Weights of a small transformer language model.
Size: 10 layers, width 96, 3 heads of 32, MLP 256 tanh GELU.
Each number is 128 + 32 x the weight over the matrix's rms, rounded and kept within 0 to 255. Layers, rows and columns count from 0. Numbers have three digits each.

# layer 6 MLP down (transposed), 256x96, rms 0.0986, rows 60-125, columns 0-47
163135124115124146145163090085057095119092115130148143133135129141033117123166128144097124139110171143139185145115086072152105133132160161142105
138083200163129136121117112162128167099091145164056169120089135118190150168102068105131118138102128064110168184128176135123120162176089141184144
193102202126115126104175170145176121154143112112075165102122106085093168055144126105158101127122149125109116113092126121192147170149171157161092
135140221105126149119115130146122088145132121114052198082144146105106181109142092129129080072182140111131172133100148093181116138135125147167126
119152149161160156155114172120158122125149152136081112102116139120125122170131041117097139143103139111144159139110124136155115135076108099151090
057082144145078114229165130141138179138148170140184068080186057114071177150157158090135125192131134127179123072133148122064187138163196173167082
071064105174123109112139152166159155081172169096093090111102140131152137140074158157173150106168086145100146144136119129149179080132083109100124
137123129131035133129140142074060124158085106113136080090081132076180071182176147147153127160137174159155180064055163154156179169079210123069115
087179144133079110121161178124135160093147164073132115110117160233111108170149110100120090134128151160170148117134174117147127131102109119137141
143124158099148099133133137129081118152164107083155125092137169132106114157074127130131127196152098107129042146146151137143102170154067164049143
084151127125081124167072110133108069138069089174100119215113090064120105130093128108153138117163186147124047200124132151125130150203111154155086
125159153117115112090122074061126083162137150124162131191122161163126123084129090075112124136108125159145152129087087139117142131084141104123140
138089147095127087094126118153160146129064132100083079144117108111092111185120140112072158138161126163120123130141163125130126105086105104150143
147149133192070122105134105158127167151070132162134133121104159136195186127051093088072107130113087106157161139093131104139114138110157104087151
183074072156174106107131095182176181098175129154129162116140133120091126151140166150159070151207173150172069085106136137117093111166117111110130
113137146151107146171174150121132146159172137155130153139163102153149121105133171079156078037126109107119180116126149124175129150132130147149112
078157133129148147123131099117106129090169115203135114141138123128140155119160128100126093095120088138104109161113112172134197178147122103154088
058177106223064130098171052116141123161175108119133052104098155106164147114074081109128168178164135142225111147120136120079099100105192153089149
110135096130091079144115086177121140115163156155092096147103156094090107131098123135164179134105105145142119148172149083171156121169092116114119
132100143040193105203148168103152122085140168099208165073127090113034135175122176117085106107074147089189105123110120137124129089093130178189145
102132118137153123144119114179074117190149131160131163105117129145144188172093114173141170157053199111136123158134073103080147154148160154129129
191149091163173091158118116141142100194126125149155127150156154120092170131101094186117129084117113110181093079120111091095135133142152106183114
170106111066116123153101129110134123123138108119165153185150086125092137192170115108098142174077112101135106189123128133095118121095084090156179
136123096157158122184134099159098138160183079079047108124120120158075110129116141095123156132121079117139100111144112145076192153088112069164118
175159138146151121123094103139044096130137118115149180131145168127110100107145133087171128105157129151091089138068165113160113125152165201140171
122098112120153152154130160152097076154099120112116142115197107129055196149093111137156130107164139138094097094132195118181140147110114123096132
153146162144189080130149115146160147109127140143099042146135164132169127138150121143125139113131091175115064143112180189127149163173143084103126
135110120103144127140121094133147114160094163083130187099110140140110148188167120115149102065121096073158103165121152077120147112154131059143167
110156157141113120182139117075122095169128125153166100155171107088111085115147152124091116159140115062104143159150159093100116154094102155165128
165138132135113112109081105089136128075171098172145149120127137111127124144151151149157091060160114147102112145164125120185144103176145201089135
174141192156122109132080109157166233129115128129078115069139185078158133063134159077134174066116149099120064166115106119090203118133178158107101
146102132118127112165138150117126148188145177156128112082113128107142164105164159114163107137186152165124187048105158149098125122087109123092091
112142065124127119090164123140143178115102102108142166053121120154121137153176156142106147186126122149132123152073124125073169109101145110097133
117110117112107129080150178091143146098124080177115135185166168152126128138134193109126151099144169136170117081125143058051148110086104089123083
137103070208129083133092174103113122126067110121065135134174092154134184132013153163089125152152198094144099200089178198166172142114159160119149
151148139099136152128123093164182169087078163121143115148095112091108131105163137170056140133160105127092090141117149150087208137116155137138131
191127191048152147165088090151122151138136124096134138071078144132191130176107123074132131094169197141108178075115101136150135085182154154096102
207153163098116086114124147091138111145134155153093102150142113157109090114138128134059123105144146129164163114102149130131132112117147065161113
149128088146114155185136134126120111161095105152138174060096091076138054137103105098210194116146185115129134139104130077130150152111181147103098
130112105064096171116114140070143086191182128154107146180117146141098166107150145060130113157115109160124132097128175118091087197116111119090079
150124147124130081099132123075138101153116077136109141129146164135164095119092098071148104182121119163142093113111131136194120130130150137102150
133149124140139148065128090165153132083131125185105091132101159138124172132144106106113115131163116089167111124121091145165126175144126106088129
089095071160110116139136120124096186122157108158068105116117157131145154181117146155091096121135095135106136176091151128165130217144099135126107
118145155126089117149127138082112112087083108089086108178176180124126151126108129143166117090133169086129122124111135134094141119134169116138103
149121145143114087186128159072122150169098144095107165151160088140096117137070155127163113186104138134106172079124104156118152162138066072159170
079138166158135149190117115132117164145181148122232115085146098187119171106143189131141088143121039124130167120063083174144070093110160174141148
124106104128097104133112123138069167127107116130148114161125151089120125163106117172110183082089132116151099175133122164155147185133157134120104
118149133136145124149174149087173082162102148174154072148113109103081147107095054146127107105109116114159130124126122134150150075146080141123129
146077134106174128133147136121139137185131073089184109123079139155144132102150091078106155130142158193118079096112146142125100113097192085172099
102118181143103148105074104138164172152149144131161142112188132113151103112125120141161157189104107104157113125134117118085125126129151142066120
154138132122142135119095116132089121100096119128110127116113185163127122088119149096076172140158141113122102113131124128146142092154146091139098
219104153149118117138115084107153158123089066152136087151139163127145158100116163096108100161139191174129108097197185064163161131182132092117117
102081122137166121098110112157149133078127134141088153142095075130128204161076112093110114128133111117152129154079129134119111135126105140143163
078165138137134116097126117115116177137157115116117165118134115105090122152106178149142116065144148145147113136131119098169106206164186143069071
131129158158103131159161150180106105176089135105153147131132126122158184125219168049128025134128189096137100173115171168183100129111072100118101
126092182042148154116056150122179118131143206139109176089120114145100158123106147064114139129139182088208121150167170142093068140144187090141186
146115147155118123147144155177120175176117092103133112133158152155121112100140151151127106156147142142107072112086133114088158109145114128138132
058144108142103135149161147107124099111112188127095134160090165145098089120108146106127148108112106077118123096172157128098095163097141152140171
130091110145113165043223119148118109130071124122116133131144133168184216112062123087143106142172119219111138065159134098194078018111160136117084
140125110154112091094102169086153119147136124094155170160123127157108177106128127147116102114139100084177092160072112172172172163141154125111109
099053140116068109171084081161131078151099088104168118099180238108077082167131088172146110122129076083114143134169128148159159137115124133154100
174154171116130154146081154097041110171149147092171106166083068133111081132133159086133180178129126100171137159182165169114154153073140092179118
160128185102124161124128133093071169120108147127101104124166126166128099112159133131148146106170101055167079070150095102123101134061074132056141
212117150140119185085143083163203137166140122136138101137134167134122083064114057178134090083102050179134139120083145077114107123123127141101122
109134168148067184119120127142131154179154139132133086151159107144143119114111145202108157139170086168142149171089127143104108117109162090109146
164119161170049117157166141099126144130122101113124081179108101117137128173125105106100105110112163113185127057041153141203129112081113160103111
# layer 6 MLP up, 256x96, rms 0.122, rows 61-126, columns 0-47
135115130089119128116140075109142093129108156137092143070123170043104075123189201124154128114072130146064168155139130093118089149089181148172176
172106068106142206144145150098149126117097101138118112123085180113189154166081106182142140144112158142162113191077063172124126133151101159062148
153127088102175090094128140180185150156132135112080122146105097168165094129112143167177164178150143095118093150104123088118099140175129094131119
124069131049168129162105111161125128166059201130168124110128144119139148136107140166142122136106130158106147123142113140099117156116157171124169
150124104140040138128140162117134095091146143074128144117116090134113110159127131151092161169067159203112115156204080198132091102072177111136215
155119116137164134136086140131141144104111085132171180063201160044101117111114128145112126168103134140117071098102149111074159146129146112159162
141149112094180073128126141171228147090123046195085156097086159103141080132217133174167105188137155085078163155150122120209123144109131188138127
121064115134139087079150114153171116123081142105130151186176124111149084119180179116059157158110108108120131102129131162090090132124174115180179
105159107086150090134159124158100161137119127138149196171105119078143125137163191187091130070126167110105143104145054127154086125124185115108128
173215140060131093063158177145163122153053131139139130079139171094162160167123195145143165168075136147154150098066157130114149116130120085122183
121101074149186095162156154139159165067131149091102202109138088164102151131144116201158159111074148102132137160132085098134108124136133121162171
143111137140126141132130076182116085130126104142189148122108136148147065067175128151087095190107109177108122090176118148138084143114101162135125
148105085118126140154119123128163125095132163115142191086159074150175173151166124166134099170114124163058149184078109169067126057138132070110081
152139113079112140111159128119180122148101116051167089131162050045150058163169182151125148142148093122114179234171112180151162136104092118180105
131113103131123086098143108127175130155129070090124087130114129059172140161152165156128095129149113120082167116197145070092058160127172143118159
140114149111137048117151108136121114124112084124108124150110139129196137151121175154143150110096169132119139068128062161059081178091152107106099
195114092100234160130149127119189205159100125121137145113075053096091160161097127133073157159114169178112109099116075134159131137162162100143226
126124091106107193128151153128162147085077138148114118061111073132157114106167119118132069133131145155124122148089145198088161155138103140164109
110086136131122129125127175157168148160133125120095200069145106082114057112161174145187084174106144086099108174144141115130080125130111168128135
166057114104130116092155098092167186090098125117133090088138134022127136211113120137047134128172146122117165111123126128140161099094148134162119
136138138131172150121124123150070113112111153141135105138132123132128150132116087134091156087115152124106131121124123155135145136105138160151162
139137158122153147095159151163207108106060118149095098085135136110158148134113139179224102201120153152120172133091139112067102059129094162066159
140127158169106098108097121148196124133088124136189136101179155145183128127132099129138105182123110150066118062110107132070103119107102177114126
147144152119164118095161170106116140089097153086115128144125094159095183059101124133114105148164197171106129183119102138112076103089125133147085
124138161131117118100143078143121132144070137075134124120095146150149106133086091178145127145118081147146166117116120127058126148134168168126171
120136117111135140095114133138127145095109108133135174148129135092100102166124099172106161173069183146177148128121127123093083095126117112136130
122089138126144114123139192142162106068151148103113153120112131114139077156135121158118133130149152115093148104159106147106122084139113114139124
198081101137123120145124103117123151100143140115197116104127157114148157107159143151124100127118115126163157135176086152129153074038187122114130
186167111065187098108142157147129170151115122078127094106154106139097101152128157132091194149087146113143126155139120169131120115090121076147203
170114116189169132137055138109125148078144138152105094068122150155145122125123156101097110067096163170094097151158104092080088182124159163115176
106117105052156126137145157123136149133148133137132111100108147104150065114142172159109104174083102191083093202116134136108108069103185077155220
121097095110171101152167128119128112147147145118119169172181138126086178156093107114129131131053157180106172136173084132097101160109106148185123
116127104116167110089149147173139200133105188166123163072090125133103102113118134113037125144155144164076136176135172120085101103136137122149147
146156103092115173122176111103199094103093112177118079102100138119147130199116166109118145179162128155145073086095127181047087133105124190139130
114100113164121081152110147179131093135086168134154131102126166132166151121177165161113107120130132126099164112177034162125130189067154140126127
118034065095142147115157141184164193154125142173129129154123169043123103146129102163056138175069139134095112137129090154070092139123161146123129
138137088126132116152145102125163165143179122130161109132129121109144152134170139148158132150107100152112137185143195150068086111133117112120141
157163112129179123055139115130141125134074085092088073136089075107164105131116223181074132124141130172116161151099156113120118131140093128122131
139207154094142122127137124160141139043117154110132090078095158099126109109109125151130128124157169121145128132107134152138121136140087111128123
166141149080150098110146096165130113158116152115102160117065120131103101099080172168084224189094139132116095106134142108103091106123109129117177
108124094093120125200134133063127145121074067092144147096148127130144127125139134154124162106110145169118129150172152160158114085086182156143170
159086133137180132069147094131130091063118137150157110126117153121095144143190145154108148098112117112139161126142075151162100118129160128152160
191103122128152183097110124157103129120070178145079146080094112163202162111133146131101177095126128127121100153114111188120113104088110163151198
200151042167182131129142128145146156122107074143094131115125083108179143106148168141093118097140116128128140118126108147146138149098168168098105
127158134152132128142164065157150114158134160113169128071076125134116083109136116163128125136043132141051145122128096190066077060150145092110109
137151113103108171127140068179102134106156121154173162136094109148118142154117155175125152173126136150127116143136109165090121117092180138158140
157078130141136096090119127158070136161099154114147097142139094139115129127167163135117135126145120097124112108205095181090123118071197167168144
110158176095171138118125117135140155112136166150133160139159087121114128089201144138092073174122139122133187134146121200097149138092124169128161
167106079114144139082092142090180120058117141139123150127122142111133153131193121155091119094138086112123133128106113119158147101122146214196131
145131105172113124116195136154143139106176133111124128120120093083114106107149102211100134181158101170130122124105101115110140135141156146136170
138152124145099098120149166122164169104082143080130102153088062074198104158118077181088165083179107144105159097090095134130120131145116129166119
148165041141107140110157126154191182114134172135128143104079104129204137096098150130040141126107137150149092174110103129110132151136188143166102
165163107184127142138176111116172107078127147131108131123129138108104140101144122105148156155099099167134154102150106153114181054129113103102125
128164100133164140138131087072218098132109085138161129159072093071130136154160122114108108089079176147149101119171057143123182145159152130142137
159108085139124133114183083124123139159107117118117090134133119083166154138035174150153169146140114134100070157143069149111103131084130148102120
137114164106125173132152107176105127137149104152132124170136152114106144118139153163077112173143165135105130080140121098118069119102127088108105
116114145097084078109124134122173158069120105134173124080166104065148145100158112101121084142122115147145140200082126212094103108139139147143154
116135111115150127074096148081175098115145191145141145130107097080116139106184208117063103140146202151162139122148045155108089139129170178097123
160086106108080117078110105158130199181135144083104114094130114159162112164132194177130143162145099113131158111195112143102134059089149189131120
175063085088210089138065151129159102130136113101165142102131154034155154125160116109045197120080125130137121136085137100070078125101160171163208
147075114080157111105109054161111120196140153092162133118077194147163045171125191141128142183122141165034186107151100087064078126107188095127163
168124108123158066124177083176148117105106065172076152071118116150158150137118158156092130123119119157102127101192096091107136131102124190172139
184092131125089085092188123168173146151089058124105091105154074107168110123131130112154090166160171114113131228117130126153079132152138145123117
137112129170095140118120160136136134115083085066134139073152109087116089129165104116181118142082108079108130131103104139124065144134152140168155
186076129155129115063122104148119129128119088144081122127166122138102104119163123164081132143134146098097114150226091116175142128126142122149130
167113085102132052120129153156185130112168095133096124115127123036115084098151161097082131125151111119101099097169117110119184127093119181153116